Weights of a small transformer language model.
Architecture: no biases in attention or MLP, untied embeddings, normalized queries and keys.
Training: a variant of Muon for these matrices, 91M tokens.
Each number is 128 + 32 x the weight over its row's rms, rounded and kept within 0 to 255. Layers, rows and columns count from 0. Numbers have three digits each. The size before them is the row's rms in percent of the matrix's.

# gate: layer 4 MLP gate, 384x96, rms 0.336, rows 379-383, columns 48-95
# up: layer 4 MLP up, 384x96, rms 0.357, rows 379-383, columns 48-95
# down: layer 4 MLP down (transposed), 384x96, rms 0.114, rows 379-383, columns 48-95
gate379 102:130135196112112111154118126146152203145147083175184131111109150138128186152115124161120126118117086091123088156088169113129094182137121183102152
up379 112:137138130143180155158112103137130067125137112117133117128137164127178144110110206194148142108158110132162154144201135140179149124124146171135073
down379 105:144132109108120073136100105102130154084113110168112098117129119135112093153104107106128139164144135106177142084096100108136102094093097103111143
gate380 100:133173147119105199184159087141154049112177108117123116125095090097115109097116118115119057145153085191107071140135216137115147145140075121156088
up380 094:137170166120167101154102139185116124133126165176156099147115128150145117089092140197119164161106132076122169120109114118124181101112157079109188
down380 093:137224173161101167144090127117126144096057120113125099129101162092119129109112150173144137118084156196078118212152123130134145080096147147120129
gate381 099:138112087100076186089099107117172074100126108114083129162069158157077160078152127098143118106172126125144122130157129126157135115196137078136108
up381 108:080125111090184145130152155134189120136071113130135087121153167079141069199107116114152092144095150136154130096160096201158153146113110163082095
down381 104:149116156139171125100089107127157089082110160150129176149115073124100163164121139163104112167139184131115098168159066105100113155107115161141115
gate382 098:122116078110164154142052127165077116085129152089137152160132118150156097169146090129096073121160153100064146123166074103099194064129131153069098
up382 110:150127141131099144114139120083187099169129033173114105125127139136087116075158144108134167169110162149194158095076158129121060172138160114199145
down382 101:075126068118145141129153106140086054082103135091077155090128153118157115090130131120140108090152118143128127196140148174064100159110082078094160
gate383 099:128168139112097195098159125153108139157082135091176103102105089148083146140100162149132074148137076122176142115133125193156145162163093053101146
up383 097:133078196132128066163095165114158115177139134080149173084152144184097155141181115092128143169117136130108150132106144124079135125155086151174162
down383 107:129061132142137088126123104084158133123120132108120120157120114185120138098149120077129112048079152112096117092156136117149164144074128144056148